From a checkpoint of a small transformer trained on Wikipedia: untied embeddings.
Each number is 200 + 20 x the weight over its row's rms, rounded and kept within 0 to 999. Layers, rows and columns count from 0. The size before them is the row's rms in percent of the matrix's.

# up: layer 7 MLP up, 1536x384, rms 0.104, rows 1015-1020, columns 256-383
# down: layer 7 MLP down (transposed), 1536x384, rms 0.0525, rows 1015-1019, columns 256-383
up1015,106,215,192,203,206,245,173,201,175,223,199,217,194,169,171,159,215,207,214,217,174,181,205,194,175,227,195,201,182,165,168,187,196,197,181,176,194,226,193,201,190,196,179,201,184,206,193,198,209,182,207,226,165,203,227,190,208,208,199,167,212,229,218,216,187,210,180,221,164,186,180,221,205,198,196,220,191,189,172,216,200,217,211,166,233,187,205,192,203,231,187,201,219,194,206,235,267,167,212,201,205,226,193,176,214,185,186,157,200,203,190,184,225,190,207,206,209,192,189,229,190,205,171,203,222,184,159,190,188
down1015,097,223,212,156,174,174,188,236,259,191,171,230,190,220,202,211,171,182,233,168,194,186,197,196,226,210,210,186,206,192,169,229,205,199,192,138,206,189,211,207,168,197,195,181,229,185,196,186,203,201,224,233,212,235,197,240,176,198,199,216,211,196,206,173,229,192,205,185,175,193,208,211,200,210,239,225,203,196,156,179,195,199,210,218,200,184,225,182,204,216,195,193,160,196,183,187,220,207,173,204,239,160,195,194,206,175,210,182,212,177,225,201,209,190,202,185,195,198,188,222,193,182,209,227,215,193,214,215,213
up1016,107,191,231,204,195,197,221,254,198,204,225,243,218,165,198,169,194,203,165,191,200,172,176,228,179,202,251,226,211,234,194,179,212,204,205,239,226,198,208,219,208,166,206,182,210,217,207,215,193,199,166,171,204,226,203,211,220,185,187,204,179,212,191,197,182,213,170,225,189,221,210,207,188,193,207,206,222,214,210,203,214,182,148,193,224,185,179,220,203,185,187,195,159,173,187,200,211,179,133,204,217,198,156,182,210,216,192,209,199,189,180,200,220,192,233,189,218,165,221,202,226,223,156,194,230,138,192,206,233
down1016,105,186,232,185,198,151,209,186,193,182,201,210,219,201,222,228,153,206,228,249,216,209,211,212,160,203,181,205,193,174,193,209,200,182,218,175,194,176,198,192,214,203,224,237,216,187,201,238,226,178,188,205,190,203,209,204,215,201,194,191,163,198,187,230,210,215,190,204,182,232,204,215,221,192,220,194,242,171,235,218,216,225,170,176,202,195,172,157,210,208,194,218,198,224,178,181,209,170,200,175,246,183,173,180,175,220,240,225,209,176,185,205,206,169,211,224,168,186,200,227,201,214,219,196,180,203,179,202,236
up1017,093,166,205,211,157,223,237,179,209,196,226,188,183,191,216,192,177,181,217,209,183,168,220,224,202,180,230,206,208,223,231,197,201,190,237,221,184,202,235,176,190,225,215,231,202,209,175,216,204,226,197,201,201,232,237,205,216,201,153,208,236,164,188,210,201,238,226,197,225,198,203,180,228,176,222,178,208,167,161,178,221,230,220,208,228,204,178,182,212,223,179,164,186,209,184,216,184,195,207,232,199,168,163,227,208,196,207,179,220,213,182,206,218,189,205,201,201,213,164,185,229,200,245,222,193,194,235,182,187
down1017,111,202,204,183,206,198,214,188,216,168,201,139,177,218,222,195,224,208,204,227,172,194,177,164,199,168,195,184,170,167,203,189,186,232,202,238,206,181,171,171,207,191,196,214,207,232,202,209,244,200,209,170,197,215,220,207,206,208,210,208,228,199,197,196,203,220,200,187,225,214,226,182,200,206,190,186,203,144,219,187,197,225,178,177,201,187,212,133,164,195,215,208,172,211,191,185,196,218,208,196,197,176,213,193,215,204,202,200,213,218,206,242,169,196,210,185,200,190,191,192,166,187,236,172,180,220,219,163,215
up1018,102,208,222,199,227,200,213,166,163,154,212,223,214,198,209,173,192,220,241,201,199,181,193,233,185,218,181,161,190,234,167,181,159,182,188,180,226,223,185,185,206,148,190,218,235,214,240,198,189,184,141,195,204,192,170,207,174,220,189,195,188,184,179,184,217,205,182,232,210,198,218,196,173,233,206,209,194,164,204,192,206,166,222,223,210,214,181,158,213,162,178,201,240,200,195,191,229,188,214,200,190,217,181,232,220,201,204,186,151,190,197,204,188,181,184,195,189,214,207,244,197,208,204,195,169,214,211,199,196
down1018,100,211,175,208,226,208,206,175,189,213,192,184,204,213,206,211,233,182,193,199,218,185,232,178,235,187,248,213,225,165,177,188,209,171,232,222,199,220,210,155,194,242,189,141,209,166,209,188,185,190,239,182,193,214,215,190,177,199,196,229,201,194,196,196,171,246,169,208,206,172,195,207,203,227,182,217,219,195,213,209,220,178,203,210,194,193,227,205,197,194,194,185,201,208,204,229,193,190,233,178,191,207,212,190,240,192,207,189,205,226,172,179,197,169,212,207,209,236,189,210,173,211,195,194,187,186,204,216,198
up1019,109,222,213,189,217,196,256,156,202,186,204,172,182,185,219,214,209,251,210,219,188,189,239,199,218,196,196,211,208,206,196,183,219,188,236,214,156,223,232,223,213,202,224,210,211,190,198,218,175,202,204,172,183,192,212,225,194,162,194,248,202,166,213,209,198,202,229,171,234,193,194,227,215,218,180,208,186,172,184,176,190,230,184,193,216,196,193,184,223,159,193,194,230,179,182,194,189,217,156,163,201,189,224,196,189,171,198,201,194,187,192,211,215,206,239,194,196,220,217,177,183,220,217,189,188,180,182,203,182
down1019,102,228,189,208,188,198,180,177,197,195,170,203,211,190,209,199,192,183,197,210,215,205,235,190,223,174,189,207,184,226,202,190,203,186,194,197,177,222,197,185,205,222,174,204,193,176,184,201,220,244,178,218,203,238,178,203,210,187,217,210,177,214,196,211,161,217,173,204,193,208,211,209,214,181,197,193,231,196,187,212,203,189,188,186,198,201,171,202,181,181,194,184,199,228,224,214,198,238,197,183,211,188,221,209,206,205,206,224,217,189,186,191,228,185,208,222,210,234,223,213,204,209,207,161,223,181,170,202,174
up1020,103,201,195,191,214,188,199,204,198,163,215,209,191,190,210,170,219,201,197,217,180,182,209,184,204,197,210,203,163,204,169,261,216,187,177,209,186,221,174,198,195,203,193,205,199,189,168,208,224,208,232,192,194,197,178,200,180,194,193,220,209,196,181,190,201,195,209,189,187,191,183,192,202,185,223,214,196,157,257,206,199,208,212,210,209,178,216,162,197,169,222,219,209,217,182,189,182,246,195,168,185,183,189,208,244,199,189,201,218,202,196,185,196,206,247,200,165,155,195,174,175,215,198,208,185,201,221,217,161